config.yaml
n_layer: 16
d_model: 448
n_head: 7
n_kv_head: 7
head_dim: 64
d_mlp: 640
vocab_size: 8192
activation: "geglu"
norm: "rmsnorm"
norm_place: "peri"
norm_eps: 1e-05
positions: "rope"
rope_base: 100000.0
rope_fraction: 1.0
qk_norm: false
attn_scale: 0.125
bias: "none"
tie_embeddings: true
parallel_block: false
extras: ["capped logits"]
init: "normal"
init_std_qkv: 0.0146
init_std_o: 0.00258
init_std_up: 0.0146
init_std_down: 0.00216
optimizer: "cautious_adamw"
lr: 0.000406
lr_mult_up: 0.835
beta1: 0.95
beta2: 0.98
lr_head: 0.0183
grad_clip: 1.0
warmup_steps: 241
schedule: "wsd"
decay_fraction: 0.918
decay_shape: "linear"
final_lr_fraction: 0.0
batch_tokens: [32768, 65536, 98304]
seq_len: 1024
doc_mask: true
train_tokens: 485400000
steps: 7657
dataset: "wikipedia_en"
Each number is 500 + 40 x the weight over its row's rms, rounded and kept within 0 to 999. Layers, rows and columns count from 0. Numbers have three digits each. The size before them is the row's rms in percent of the matrix's.

# o: layer 13 attention output (transposed), 448x448, rms 0.0172, rows 187-191, columns 224-447
# v: layer 13 attention value, 448x448, rms 0.0173, rows 188-191, columns 224-447
# q: layer 13 attention query, 448x448, rms 0.0218, rows 192-218, columns 224-447
# k: layer 13 attention key, 448x448, rms 0.0205, rows 192-217, columns 224-447
o187 098:444503543567491503512566537511527545445468521455514523504491489580496549495504560515541565515467512514482526499488516454441512525524507516441525493479520429485524542466494550494509510506569459454449496486523492507520457520518489508453507460543493550497556494498526549490454492568427503488501528483462516520485460488516440451496598528492543566490511583540511563424542525498505458482534446494452445519496466352439501506520374452543510477460467456499489447555491513490515480544480565500427520523512513488527503560475517521492473409506503525512464519469450496499544510464503510547549488525467489540452486466590572514547512536502415500569550530519479491456511470540503547628487
v188 091:535512491559469560451508435441478536468457534554477493489441524517483539520535459550505497467492457564495497486497511444480505529534449505401511558454505464471467470581459526456507514493488457481441452493452497519502481477501538452512497474454563471550444486439487528456466430488504473493510472484494493491503494496554523425535472503433470480478499556507537528498501484472471496530509529479450462470555528530532503466537519523474531484498518466496482542475501510554500445512479479532474519493456555504487525551511516466494479470614513507525489498461495543393482500495484531419542541558493491461551529439537498394540538526494473473494552467508431395548578473505532501493451
o188 073:523411522527484505546534495543497452454519515471483478572489552525527485497481484477524507541494453527487542487520523467266473475527565546533478475547502521490489477498460460521539483528527593473456540500527498476511475482454547409506467526538447486560435479484527503566506490481483494510484542522501555462493475562519430526509533456464488468483479500527494490481558480446534495562530478529501508492491436665548503519523657507548502500446494469466527495537556530493512496390441526477485500531507517460511480484561516500449454516560446489481471471564522513486521523500517486481525491504494519501494457524511522498536489467507507493471560471473446539487492484515499500342546
v189 094:560448484572505484556476513519467459485505566506581481518496466534490488460530431528471535501471499539560483545473493460490507526556531518500430505546461521491458524505546476494596493535523529491479478485458486514512435489443472365503483547524527510509485487433518482508492503515516437565446486589443463460450520490563471468511465503540515515487529495486486564584557511507486528450550502521471510476432547520528537443507535587442496437533421515565514521478452536476524519510469448567534546447536493496505414506546473459476474509458430551488452513459541483492389437499432434512541540464491518540509483467511569528498533501543496529440522537509452547521503461480536390520423
o189 092:501480500391394504597550526487505462509441470468485446498594586462584497565506489536497457456522445566515537489544551489384512497412441504452493533491512472578525516473557456510575521508513549446570493494504466525472485487517514570467493444429496503499464438523469504543494489489540503487500524457477505466533536453519453491511476479541524596552567483541558472508497484488519490536482490507536546526516483557518569534564576482478497583477489379540519542515511497487462511429490496508503498583561500500474533523451581521538464481491466483400477520525484529492468527438485508558557508481529423433537555555482556509454504476541466568522493474544496470493531410473516471425579
v190 100:437504503521624486497492537609538470455443492468537457469478497492504491516536500473533539463465519505467520488498499488496524430568557541636474501528466539472491507501515500508502500498486519419469566474474510535406508535528491473492508457566515505436513489555487516489503487533487488575428550540429533511486473534492435548537525443493458442467534515461485531596522504514458467557495485550496527537512500480503511494511509479588527433510422554490582507473561513516456537508517451496493477474488429500529553512477462573481448469481447539475455563581553497463532555507489489514472488442459543487440480520498513585554579521522489452504487544532531474538487483419540530509627
o190 103:497507446483523552535498484473452526512481574518477509488470499530510509552536523543543470498537499506510530511546431596549505575497459448412483475462505453446532481562529464464523504491480438541488486463526467550512490554489523519438459469539524540512529469526455503462453502494565498480564497446477457571457506534575495459478458555463464489479540542569481464491511558576503458536464499502455520456496471457473442485488451522441459476504520480492459566577439441494616485468525520515497517488452591567497521527401529500545459524469513441472530436419520437517556561496450527452481465464536441448529495513520458477500564555488546570460420488500514478430432453608528597550500
v191 091:500575518446508587543465500481503484556537448524448513545486488473493529495499485461549517442555482451512464461465522489493445408437486495532484505437555486547535469468495515539462527474557461455528555447485543484462519498524454628559522463495489507502457495565525535557573554503513529517530535458546480590554483499485513542445498478522626526477564539463493485535532529532545496497503482570572551493439478491447541504529448473502460502437525546492488556542511536490494530519532555489511440551471439535489527564475560535508434485467522349479586549538422514493527494504516483523451483510508476514500468500426460505417465450532495496574429490439540487498471519559437475497507
o191 090:514511486564534418486437441504523556511523516494557538452534440480439573459490507569455490518496504458507504523529469507569436499471484478529504491509420415544512494488557524509427526420418490470507538475543554480525522505494504468542515509561446489483511526546478531444482578473592517500490547521489479494509564499451543461505484511508532494613500537437550527502520516511456493563447498506487506461466541474499481474453492491555507464516620462470428468527511486464522449500484511451521450485419527494499533471525459512474549537469507482529514536465525528533503522589483500461473494485529465535463509439471473496528526498493495511510492542538569522477403596526480521514471
q192 095:455500520425494486455501504442486507446479523516498539512547409529466455520499501471477496442512559510558529553482561473497504485502520513514480521540510487486473495521428479568459492496479476482509507549515492517465502452512544480520506500485563488523540453508504545470533539465523484507521500481491477476439391496450512423379489480421430579506510477499517493444482530493515522437482482498445508473372501505524366473421484489467416546408494541482488503475465455455498449503538559542395462552487447502506516526469514530492603454518463520478458457531398535475570469449478470388506561511437527446527462511485536492469502529468560537499503491475486470459512518511516471529463
k192 099:523535453520448500554540374513552494482492481520495478505496594511493487481496502437542500504452508446496573558482496425556449480538496515472554441503520564539495477460476474485540467496484516550451512529476529545536455547494533483493547485488594505529497517477578438484464515564503488478446533558433458484566520517487451539516482395558480506408450533491504467495498523505528471460486549527562443467591417515482488564558520471472531463484478599517535471578557529461513475502495537551550519481515492491473522505513494546468414495554538579540456554498479530459496457518523602493427542475532500466534498589491522501515486501554399503514448519456481500506471488522536496498509
q193 088:502614486546571496507533513572501500526552440447469489478495498463520533484554513455510465500456509543436527498505435528457572476514486474463449487514452561515602524516534512509477452463540541513531465494501506477537562493579502500437452515513524527479495495476537399501536496520464530563587477462511470559543479484538437499486525487547523493518531436480510462530493413537563429537501509548470507471464480498504530524488488524458546475522445499512564471505534529483572573497505477511645469428485522508551467504470565490495436594538493495472473543523520550452487495504578514565495498528534520600451537571507552480449467451518567562529457543570485457527441491549498478426478
k193 091:551483546526463499447439541514514486569531518482537468458494497455477483549506485512455456507547514510588429553511592539530483489521546536547475552452506429461433435533532478522457503515494464507477513433536419511503473537489498594502483470564475389489545483518457536519554538506472518494497437538584502505463524497533453504466564508475533528545488517573441479475631425476486556422559442518506493507472490487486503442495488485479552479482473485508497482529480465543537419484496488464469509530505518514533468503587462434518594523394461441521508441454525470495456523470504491493478474517504517507445476487520534479523518462469538492549573540573463527505558397518534555556554
q194 087:498443546509501449476521489512501483514455502451449530592498546454565433527546490507566555525427487495533531535440417457457546462506486479532487514498484416522518485542430502513514542541534482528554487473556522424515513448455494541501450444516479499414526548435429496468544485480520462471538546456409460438459507432560495426489549470541435504573498485501461539407583443500452499477557444519474571394540531496508362535459517504467495461483540544525432504462480475543485521532488449451417467472479490491527455529594480493499508492522522501426490503517487517517545508516518456523502509455473493477495541532423578461501484495512516491517493544522520507480467586511502511465520
k194 093:514471474564562521493452466485469479543533510526460508468528400465477470537480507533454459490580537536420459442461598479519491555576511473590504495495500488497500480522503484524511504541486491535424451505512450474509476570543543524515491554526475512488560510518477450550437536555459523464406430509588514528529488485510488491473471610469534536459499523532516451614540492490495529559463549465472591538434559528476553469510494467518541507465455472482580524509496482483500531471476510462483551578458523575481529484541483516489473581495494551503518474415472526500485500516510481484515553503471520518449503529581519543455572553470547487536459626568525585475534490479518456540505
q195 091:444555537415480441531542494435421535438449537504506541528512459497507478471529501553483488515512494570526490517434501467492534488509512509491542511535479474515478429460497508553443481527492523526501449576516491512486506515496492472463487509590525480516505524437535510444486508535438509478574514472457529435488473472419421415460434456437556525470535487486490510468539569470456586482566495474502515510509460524485457546479538430513443508548528504505451482544466518416529441500467567552505495568521432486501521515531534556517513518495534498523485416472414588492572463393546580485506474455446520456486462500469483452509504501498558491414491509556441478487448514520603412526517
k195 086:504468602512516514493501559425563460544462527552477536529561486486451490472578417430600515495477449428418485485534492490557477565526510466496477437511497543589548487464487500477495445513510467490462536428479467457480471592517513507485513470493499555462504474506526480501502468486482559504406536529491482529512452544524503505478486532418516496422433503495482451530504571505521506523500486547513466504559475503492519452494489550477441471520552538477511439565473539490518516538552429566407557550545545573508511418537470529480473531458502510568516530496529465470523517497498508458516587546433476496476437548571468535470536507498464512513507553508507468499552476469499540490508
q196 104:515510526534483517457555450501445458495533517466530484508451625450516525431526492554488494471488472423457423501518434496463466525470498502463516521532545489529556515526506552512480477451465494452569520519522562520522552511527552460494465507527446454527496541475407506497522443430545502527483432470502433520442424479530537465508525507470499449503584443504479542528532507438456516542499472418493498392481576495477433417480490524487461517441555500519570419507513488513512510508490438500530550485514498547543473537569491457553460509487494424501497540461538470499486560479559513543507565535454520450445537487519512563487420458510486475507482478537483543482514555493515590505469
k196 105:504463490520581510501447459577512488513440441483470451500541399495554518548367495520506498560570475541471532537530441499455531478578514538480487513500493399501431489556492468546487549518545457485493438470494449466502471491501496591467527522542489542415513468481456441464574526411563475493472462441511558476478493491465463491530512557513499552504541555443554522505480487516537474469505489420520457557448520530489465468435505448544512504474497435542518483548419465476546502519511483471512511532440495485463414434488556516508522550503546485477525486487506459494535530440490470492543478486471501532447557514433565417483484432478522488490493461505510536536519444526616446518540
q197 091:489491520544525534501474491533458457509565489487513472506480447468531461491468571493528519491485526481471441578511474485517502480523526528542514479528503443594596559535480445444467527459567519501497476457450473453541451453443546554491412571474478434479532507463494515604572461534546484537493462486490532504482505516535513534482498522468469544493487466428528490529453513425502497467510496582450452382450535476493508451514492454456568522496544525510510411486491452536464514493504490472433520430487567519440546511525432425529403531506496508454504534496563487458456482551513507474435467550538502534492517526504498560499497465553493438547483567478511505476534566528469533475573
k197 090:474544453520504482545530493483509636466491433487557469458458508510439540492520512562407475543538581496454508447428537531463489482470505518494461583559514537410493495537505493504530513517507527548464513532507501482598464474471454477497540546581478461528492525465509510444504504513483530500543540537475505575504478450514484495475527447416559489500565562567535476516521505544464482485475549413485649509514467604488503517551495486548493517559536501472429456493478455508525556480452530507501429530482500508499490509456481505490521511523471511443543533497490486470492589590485538474460434471509579504508514516550531463476468600469506529497505474508482529436529546476419522522434
q198 101:548478452511515472503522523433573487558432515502511516470527487555514530492545489403526512526468537553519590511495576486541476563556470498416471447469500528552519478459539491547468529560555511501564506534539484494479450475473456475491578492558532499510466500563525497507516551544461526433512479503481535493502581584538462498531475476502493501466416550527494440472456497537512488433574497513527507559474465543538545534485509503527536505488503479498490530455447467425537470470515569529464460496511429484443483474432506482467493495483526511505499456495440487487444529541429526467431474496489470477545440535517507475495493472461493497520475547472555462463485436521447432458493
k198 097:480518574504480473531454525458573494457497496500494525504522572511529505521491475534539528445435470448486538455508446495572541471509475480476486450485510543484519489426471493437544480432477491538559541526523479523487550511522526454525527478405576463455540483508541604443441515582489470502520540540456454501515487529441527495511522452561519473473454493491430448477489564441524478515524531575494469463529495469507460551479475552432515410527520553509451523490610542465421508572494467532533572452519459544536547532576497539462492465487495503545494543497543520532506429504490494513508578454394412513511445551455487544492480529543520498528500486489526512534465482520492521545522
q199 082:461533432511496507489443496478495512513434489555556582501546445492443558471439477581512486476495527524445467536559476425469517468498492544460586532395544525453497515523496458537480446573521510489455472540541520544434440426440464551585536466536558580464533469554495471497504520546410437402513421445533505467517567487491483494474422532480527542522455508492448508474442428404567591477484597633510491481411414486497497503561498511478498477557461511550532500434473441484501526505541503552511497530473520499496500451520466447514471539543469461542568448502527492463464502450466585562519495503534527488458495533582445502581490568524500469430480461624467493507473535532561455497503
k199 093:469484480432515488587520419558488495536477506452498444468505517482531513583450489457488454504500443572477642554541523479505481520512480554463507471452501478561524435493548574483487519522515504492523506477552466532470474458490503530468509497526468463542535502490500466465438514431508415517448494402526447529479510446496540492511518483497433518515456541541450494502530544575417477429530450468501546439503501563493478547475565526563513473494436506481535483522495536438450444507440512515439475484498469502552563512494487498511479551514540529436480578482514560512491549550442472435500499572504414497446510515459499441477528530496524570476504482449501537464472468470507527549540
q200 100:468536498552499566437500503546405462438568451498485436531490490468463480510455560535446496485539528470439448521523475561436535534489549520524522492579471492414502497556452474509507498496494497473417512471509435563482594528558429527482441434470550489492523535510447468481553425473468509529511464476462460485538399441418470471472484479546525475526549480513516523515500496420511490535486508437454534444504575475463522460501477493496469484530522550506532497529525498594497512457458510534553506463564487420503430547510487500523504527536492492561549536436568528453481507447587486497502540535514500492450534448542520507512494527479464521539502478510405504537514488495482493536550
k200 108:468487458454552508554539528528476555527481510444545542430534461562508550517467474525499438557535538545509501490479546494452481463505551442504459507458460493469495521563504548583498546566542502524456449491463449422580491464477529459425508567607405475504484462482500492479557509443549537468568499508514515535520456524542460485528495553399540521491535454556544478497459504557513438483469504449541520489490519496459523508468516484544512534484501478565476479480510453520576472506474482495476489492462503492432441403478548491484503545514493524433489459458502474480516580490533531483483450448480509518506493515505481461521493491437530495415463393503549535521447499510553498456477
q201 099:505499483477497505553499539466565590562431527502497509507523538500493492484585465453563492548479550531501532474506548447531443528520420496395472520487489467594538459472558492490459513524560516461590532521547429463504424484468521499457543498590523496519485494471507520443497502539457508450550540491478552543483507541566560485535456479443478476495429579501428480453509488499525498416556446590516468533491429561523504515484528487487534448501510516510445428513467466465515500507478537467483455571494481574494549399472495510494443531495532490476472456525435463462460543511457515523546453552537444498562456544472563437508490524457516513478481559522610477472461461537520446449485
k201 084:527537515494489486442428466543547430516548512504450502504533517478541547437459528520528555424433464432562544563470542449564586529538486530507488477459503442488533495477527508412548478508534471467480465481517505533472514492523537498559486480432497457496543524479482495470515513542496450517515438494563571494451572448455526467478494483568479524536440526457446468477448564505484578525538425542487546572538514455515552429471462551441513542504473556470499496503518543470460503494586508479448493545539549544531465501562427509506497440448497471512453507486542505505490416521451483500484493490492505508446460496470496469508540457580415496588586470566495463469542492501507501527510
q202 108:493420512446431438483503484536436518445445511476534504473499485437447518433502486630398501510525435433510420487500512531456484562455492533457536561544476497456455502445464481507474485569467522495473513561523480549448609513525438479444534517491431526483476465414502515480546545427549478507456470543504512525494504470476502505540530452465504483519532509497557562464566507548479478537515524412490488518484536482472442477524458548547375522477530482519541484501502550527437567490486498496532549567546456516522485502540508539503544506564474491502477512546495564538517531426497528492481621483544556512505496480511482546542478467514522535487460454469470494520502496430459580561489
k202 117:499553431427594532533531555487499537520529512515468537509498433569374502526486511434494544542550536582473450539549506509449478481516481432523487466505480488511488506558490490522551505499452489542459544472434423454498458557500475496498505506533431484638484553536499425464544431452523551471487526495537461459520536517506508474515502541479526489565524473475540493554486434502531389563475525494485497514454483491506494480550528545572502503549487462510561517512454442556566534450446508527454492499468498481463410433466540496469585522523507477491486500474492470526575583545529515523506443500507494534567568452543476530478474461450507490505496454517464480470445557519475501420530
q203 109:522445539480495511566543513432530478580417526489516520532590541501554464492525481466483494550462519506493561473519557467499473576466442518372523529546456461598501524454550449490467545566516541469564514506497471486478404487464562425422578542609491516518515489529517512527502504543529473486506501566491516500440511525567508509510492470420479471504475550574485452461500502460524485474550484595522519569544487514497462493555489534519498465496542494488511417481453464448503483453536498452481465529507457521463509423432535455464507537450543500531542393493503506493454539487466488475436513528508480459516521572495513473478476490409475477483407539522542508487446438469503498489436
k203 091:496541443447410505490471504545533466543470470550481506485505627584529480486504521422543527465536447464501553534496565518491538556516447504465436502493489511536559452493485516484490508487497501434476519511464496486486558459554489590516504497414509514579496466509516457441534435519400458506477474479487527532495574526473594502563430512480495586540448529424469460507498524501482478556478502516499465514544557521487530510509535609533512477548545523482451522575503569483472533471525516460521491455519577483492531525437501408500515469508486477514466539494468505535510446580462543463484426504516445500519539509490504465514518481485498545466504471465440553552475513580411421493526
q204 092:514456423497538436485514463475488465536570526555475500457557443426471459537486497480532551481468524480508502529518537518569536473485479460504501447505504502495497519505516505450477468567518532520432487393457584417503463509490504513483526478555533590527479482528487552558487528561476467492526491482516544524540505601538508525497562509509444536425529505533519445562477477532484522521476532530522492459584494502568512517458508489535517493540524503541527461567527522467466526515542485489512514485517505489456516507492494444513418536522512505527532525573549451528493476569556496541457479469509451511589561499478465450515570502505449531488481561431479495558446466519478441518528
k204 108:570535545545467513463459495475564549465442440527444537529504454453479452507476515528542532503459474467512543403522462540541484499495502477503488553463531475550474484525448460498522489481450487496470442517455495545563485491449388547537489486435578513413503497517506447455430528536485482480487479513546558468532506555551467589506500475559488495453455495446469464426448505471498538493507497520579442530466511474490561453486556485494568505494481459420459463487520553388512516508510460445519507499484578449491567446509477497448511463482498509476455450532413523453503429473498511492443503485521491513518451460495515498516457540547537516566530519463528490486506537464462517474480
q205 101:447518496547534511514490546560525539473511481464556503486566452550519516426566545589471460493530427452455461499542491539508510475512519483440470548508523483515453501497534525507531489427521532468508516429551425507467477469498515475478535481427474461521509416498493514536483466483533495513509489447521528527480533543494501567537515525514534424458470501564514503430522462549477438512481544512524498472500448480541536506604457541528508470529627531470450436474484461504452563435491585541579584515519503445497571517513503501510507478530462577524542527567463440454515513485499585529443483527526491498487489520520442508538530565464501424549492458438492489442446541463568457521453
k205 102:511528440443491577513525447508487508509502482540517478541469522554445484622422543478548508549514579560489537492494503460477429467507456443491513504504544515501523450568473519548528581479467524587500522435455441486542479544537520444535515462480452442525486546444491492447483530492499548463476475491506478586593453487534524501526468492442416497536452521528516491536544539525484405477477528487500473484416503483518449502495509496585520405475505474436500524498519547520580494556457535475515545460493544501498524497459539458510547567472444517562540562487457526564435509526522468462454472575545528456534540452555408523484472501538538572450497476464477534499525501574501534470516
q206 115:569373398486469579570495471441568533557380516488495421482521474515546503526517521456463543571443559523455609450473569464495468526498520518519501502431484435537485445486522485457491499478481507480544519539458449493492455507489559505479576467573477532542509561504474472479496534592426449495483453521493499491448524560580485491605520507521542484543481556500427478487541435529514476449530522542569545497536436532523475514539458449500569456524466543549455477496454444488482445460538477470463482525482502538421466468515508470487492451449523464478464431457492501558501528479484520515529474511499438484490521531506547510485488444477450466499440487487525464523489480435536512437528
k206 116:508556418450455465488565531557537531527473454476477449502513492516549492453516551466507525485535489483444444485516546547520527541483442466474467452496483451538465503545480495462461474482520577446479561498443501471468556489511429549558536474483430488524413480438469472497552510482438398479523526491475539460472525449490545493493508510495521488521497465483441423464468492515473464556524521473556501494473470475507544444592521521469454491540412464528501522503456526524429549506558528537498514439513558486459437483495514401451566581552546489438434499480531576536549478512505522512478438526478456519520530494509479502486483521453430488530486478447460526507530532404530508476458
q207 099:557503444405501469462492457499495506464533506552517520440473432484442412513496452486477493439458535497514523545485491409597487529486501509516463425490522429517510529529488478492531447542478500478458564465455537503549535460531526510482510509501521495486440529467482446520509545499462487515408453516555537493545530504522565547519541444515506524521546509520467508466416515514530523473518501545519498507556460533535562497479589557493525473466487515458539419501528507444476562564488444533479368437448516509433457451504510403428469469555536528518442483405494517553531490513543500499508438485496469494559509492469521466488479493457470453505476503470449456475525442535452446477511
k207 096:583517482533465476436353534523591522480522480573462490520466486496501502495493521591552552452471512508506515536476474482637490515497467494468492501408491475543488531526520429440508513435428518486493507512447579514479512462480457533577486522453506508456489523485482487463452505494496430539424457507520515489471552518507493543518518476528482484490475511440466464428506492451480641509485432478560504499550503496613473431449455520470555479495490525449458454514511507475461552546559475500446467541492455543486538523479428505484493454516450471474479485446477516503515479492452497507491458489520474524513477479451481509496505458463528465548509537496483458461546443495495499473522
q208 130:469491548427525485531558497506514459490523543537506509473502535486522562498540492506511472558504459459514539458458583520461395513550524492443543481527497511424434526556567535519524489522531509511499505560521593486486585485471464423469536585438533438473545458520452520531484473402562475558539488563551452471502546571466479517521470465452516473464547531525586535509497505533424555494525488420513520532540489505519470556480523534507450513479527564583459521454530493479479510459477498512575525538493468433561512492467421530478487483539496532528572442557470506475497467485427497479418555523534543526529439493515484466487508527475522471468511528524507569424479531527440473523486
k208 108:499550548456484454621533532554485446524524491536502546520528605505471511469480412483499461502489513494472538487479491475395436536544566483540496462518512557561481464557533621563493509504560511454438492504486506490519499528573500456454472538539456477466548484504503443542484511417552543537439559456536471488537477491483372444521511514411534528535561490518590552471517491495455447492474479472519475514449499531472480518489528497515478502421498546485532492563439545500595482473457472495499498461441516480439531511457498504494490565500438531546554530463444530430511518461514510496473523479485550498545409520505493467508495519470506495443467499478581513456453555561535480493553
q209 113:459480568484557540436452509536492479461462461444513537576532622510509517540502474471561536488425428494474456509457467548475510432493510448510539522557481517543473548515450554501462529472529508485439435496479476547515483594471480445389500531522533463543546486529497518510509430401563546491548544504477485544526479515526428464503512465507479517481493495545482485496508539506480445502472433450513496589567516483476385474448470482544513511481531473494482527516496504489425538505472477492509547535513488500529506505488469558528514554469487557570530582602515477458516534553553470479492607528510541422473513531473473545516512476486530549501503451482453529493401472502487505515502
k209 119:470490552486512478532476528565443481488502487467608574547512547563509528419547391488528478527459486490532535447448448533516516424465562479459460484530501520476552533458491546541475528464544548492545419571561495441566435458457479509473477617527522479451577484497473536510601489466613528559513500555481491492464462551474466421444506507488556574506487492548586521501509518513507489526550467489468492509503555490455420535533548483526492522449550463497456473511504558529474565470495484533427489464496551525490502478521530491545485501447484528491592550498508517499524492532538591516527553467457525458487478496434483460519509486460500542442489459530616530568396492458538495513489
q210 123:521516450547505485573516476525482509549574460577485555456549474495426518438529559483452521526524459502440530441520578557462492543506497517467494469483470469508497479526475394538488501522497530493475464499576459497520443476511499527544496538496500526496446524492556498540490495469454600515525509481507490460473475472482482501524405425492466487543457567471476471480495468481551472446501479564479513555442457536496502550495469491486513515535498573587491583441556487503535508496524480478418487553441521534498461480525483513558548442473568522597455518545460544485480489548415518501548533458556536522510452542465451510476520452424490529547507445621538528527469449472564512512492
k210 134:436561509525482542498493478429543473533583464584507502496558424495431486490458505519463597436481565491503523442534557475478514567541493535480536453550467507462521451484471484527494474596457436462495555444537482523516415483467515480516541571491487527595458497519547491508517490468486565473497563494500508496483488470467517460419498462544448505526523519497507491498477432523533504464528460529531501494484435518518506473576551494562575510495510486455476557477510445519504476496423525447483483509445501547492395469534513502441510485511477423641519470466515510490520530530484502516553566467436481527502501546555496471479505538444529413499542525453463469417502528503466515484504
q211 122:504478454412459522521489452518578459502443486526495486467431446551489498494489571536479535547528588527533570522504539507528460485431545516519459446404532565478475498449521454477539439504464467494528582507482522454574541464472535566529500491481443560497502518426517465506482537561534467456522510521470517438532557485520475528458537437464592553512485391512482466499526473546519582497493557465546489534453431517519529461497455507461453493498467505492521528511504495510434478530526462577523517472437499442499483472561459478490575463541465484458468474491422530582466500437422484430530465516516529518481393519641516534535462478464433524444439444550517482477563524437460504419464
k211 121:492531512518491475512503452466539500495473490413547455467406534524517477506428536601463508542515451528457435499434554537514511528478499498507585496506502489448439521564495475446524549487441499500448525469451544557424558503453524488539511435511403506491477524448532502529533481466489522487528537480487507461534485500443531517481567511499539487488556450527495463485533490518469488555484468477562516452528399536521560534543501519490463489501490487585474465492462466498422513540453503462534482548498462480540520508566456522491535525557517521424491421518491536493532540487473443494486499530480515516501439530497389509497530487515491464546455517454550459432554528407470511530449
q212 128:508523549475523532513465468505514567501481522476511546478572473478513489497515585416520481529484519449535512428533530521481509526533494451490419502531465427505507548502464515475421554575527575449553529474512490481550537399467579513482502532476463480454483448479499489449497489570446551490508475508573536608596467546530520487460516488426511539483453532524419456489535421602504536500495489505449530548468532483542602483478490543520520475460552537496432446521514480496439477475500517500566472489476494450527542480486529464443450523503478518409488493415480532522530508471428535492494451570453527526491531626573508475469488502476492458508487506508496576499520432463526465482464
k212 135:466504451502583520524507514520535455505482462479514527517495509472497456542467528494498461577426494501505514502470571497510451452467470451543438516444466485531476499442498509388470533539502552515492551474493548431552564541498550538514565482452410466489437558469539537503486512505436479491487598473451472636553468525560503494522458525424520531427461516537415524478554507491562529504467527514477485519484480499564539489491473498475513400515520524507468516501495462528496448530511529563542528486458476447502498492506501463474450494558515536428496531530469513497445529485455513510462478538492576494524466542487463488455468473505480551504504584540551525516537447411476471478525
q213 109:458533513477444552479442424446530506512560499542569545560494509510492531513514461532529527515474489522526596552536506494469456509470513510494468611481559477492444477522412465514489528529501483539451547433496517471494541493552509511498454487461423561562441497436511421514451489462538572453476536517471448505548543488486601555478463499489455543495520562449504528504515545566535491484529551491562427489520490603535476491467579514493456496554495450458517605477475474602506555480458499510502500521488550492491522413527465473523527533505477500563517553553485534562561552519434548479447419498567479510582532510529503513510493524449499544488445403522541507480546522452476481445502
k213 112:485492521473471508503532496509509527543509510471512555473454571444471501528442472429472561508406550514497549513478472431396555490522523500503503553458531429483463503522433451484532479470444481529462451483424416512474534469522502491508584445440508543503486568530553504468501511506514514501434540520549471532529471479443560462443516420547502485521513514461443558471493476463454514472498560521574454506504407540454503517507604551555516542556410473468585497453410471532520491565461474489509479540518540480438504408510470485505488486492498581507466517500528522521485522561542509550468543510493498494554533547517470508420501531460593528548490532463488471498470442472536485473505
q214 122:517462455427457526552552495486508550521448519510508487476478422477428532507521564451487485445612497466505472484561523421508500508529394512500482407484437532518614528444499471547552463487584463451537493525506493527568456448513477472536533567572544434587495485545538511460474466529401523500573457433528539476554452489519509424450502441493515459524492530477535496534472458501446482493473489510452555562435471448476566532501500479476511550487511542510490495459521516403568501495490521560470490519494506508504500569378482477507471534492483503495470474483484469542502439526500549491540499533530468465539531542516566513466474534484502509498482484491500459485472464579589544518487
k214 121:489526524480488516500490481433532566430507479502550445433534430491552451544535543483458514449588425494473414431513544503560465509517394460477485444510511463532536463558546515490467498525519447430485560515540473526573475564534472544539436482546511472597433500502517457477430474524459554480584501407450491476581495525518495463449458497530519541417508495429525479493469477538500505568542480483485503502432499502526549525501513456464507606470586521557425512467532413477518491470480499568454521489470450566526487521479514567465520570544476519516509489529504524508551528501492495437546480498535482512512481562496546540491480523517502518450539457552501491475527508439454525475509
q215 112:481494450536457514515466470515531552464573522463487494539431508467547496485532449555586519467489501569490497522499457498467489474476558464518460561485562424485529475512465502493467497507535467540443531420460461485512494506599530499497440416473466547439464545450412455534496481493507499428492512620522485514515550480510547566452559500557497555479525527483514589507501485538506473527516556510541412441543497447585531453448556501434422461525486481529543602462461504503436532533489487552474516521495520490498473455467492507553533542429478497542532576537491511519524551518512513468508437481567500471500474502528450535501493504431504500520500437456529466508563530457517439430572
k215 125:509535493499499524437478462541540515465515535445453542466467494464513433558484518480526492467416531544459510498470413495503524458537530475529513574500574377539515478516391447453489490468469501472500536498417429508478467490526529475518531444524516560475502555537535459514501454503560507509423534595558476471485513453453505478481526496565467512532490495425480521531485492454502487516509480450565468455468373499472481485515571561533524578437407500464541555546482572456531427561467386486487485479498564491440484460450500503510502517440527517517465545515526525484528521489497524520491550531494525502496524516535487466497537518482506462492529457420479444515472481516541536506502
q216 126:454555533441519484474541438495526441538465484554461486483536467566533511468498531480516507525550523467548460483529526547483464499515472494439433503450465528449513503522572522486545493430543416470572538549518486460547513473406452554470503531483452521498485430474464459473511496561530432516547435417556487479490553516541534491530442494501614610459466460464485504547427456513510463522507513466485539525483494501548526517514550552457498483499530486548512487442478501505528599469495549477528549500415598466497544468489444453449513398494524478531484459574423502494584427550446541537451478476470555510468463483620504518429422509526544469556525479469558475443529501537476460485480
k216 125:573515481346549526443576448475572441473386477508520533509467494521486447536468611512441596536570505502504422453462471503434556468587498469544526504581505463483492476542493462445530567406531455519489540487456512501540477524465500515523581475497513496498495511570564484447511527498485492525536429429522483464528485495556471473532495511481498516481487464493492459518529447450493488508525493522562487462391496512571526425519492477514519505488494475547442467519442494516574457514492470519461470521423496403503617489442478540468533430486550507503454477496444527419578493463421496503446507532454524522443422468545452504463580496580476500469456480481508533388554508496482605528484
q217 129:401514502475504501492522485517548438469483504513459524480483530509535522555488503477496511475452509508568598478498488469477524478518497490539492504478574599485447407513588551540531484550504491560541464528449522456490512510429598503481500550464519480505522478578435553439563515465591534474417560505453478453436538538454487418477474560461526467490476500484496478516528532534510469489558511517526507472428521502484472517494454486554524518457483460429488476496511463497498509522467484521518498496416492584460467458454500570478530439501548460524495478470533562470465557450462561510479517441486422565432484492579503432490436463480476550485477476562488538483539395562446482446492
k217 130:506530562579497457502504519453560484486507454363491584498547485482470490495539518559502522482493466504528471483536467517425498494552506505528511571550489543485458500463527539550521410522543505455474471537482537425482501570480494539538503449489487599503514425523482473513475551507476526499483475488534426455450517482460493501544481567397601400485457492473470503533489556446483487473530534510618498517488502491462498516517437477417481472488495451536584475471455495464434461488514541534570502517499464463503467470469543473473523456504485469528513491461563468517524444479460575555489520526418474481482400474552526412500505496451451511541493514482517490482481504484569437457530
q218 124:563490509495458451513434436461483510558533467579461453453527571454529492463494437514529546475494534484462555576488576470499463586390523502431452548516509485465509548474448513492418518491531494491533520485463501457519570484459483559450429515479510532516510502420508403479463480517478483516520467521503495514561554423519522528473489406542479492552500436474503509478501499498540565470501517467566511507578487492424543479407575507493464407553460473496448544463461462599473580500501473509505524482460559526446528473513498428453436561519525439471512442516459556508524567481497530505488433507483425528481564547575488555471505511429506477507437508462498458508531498485485526440505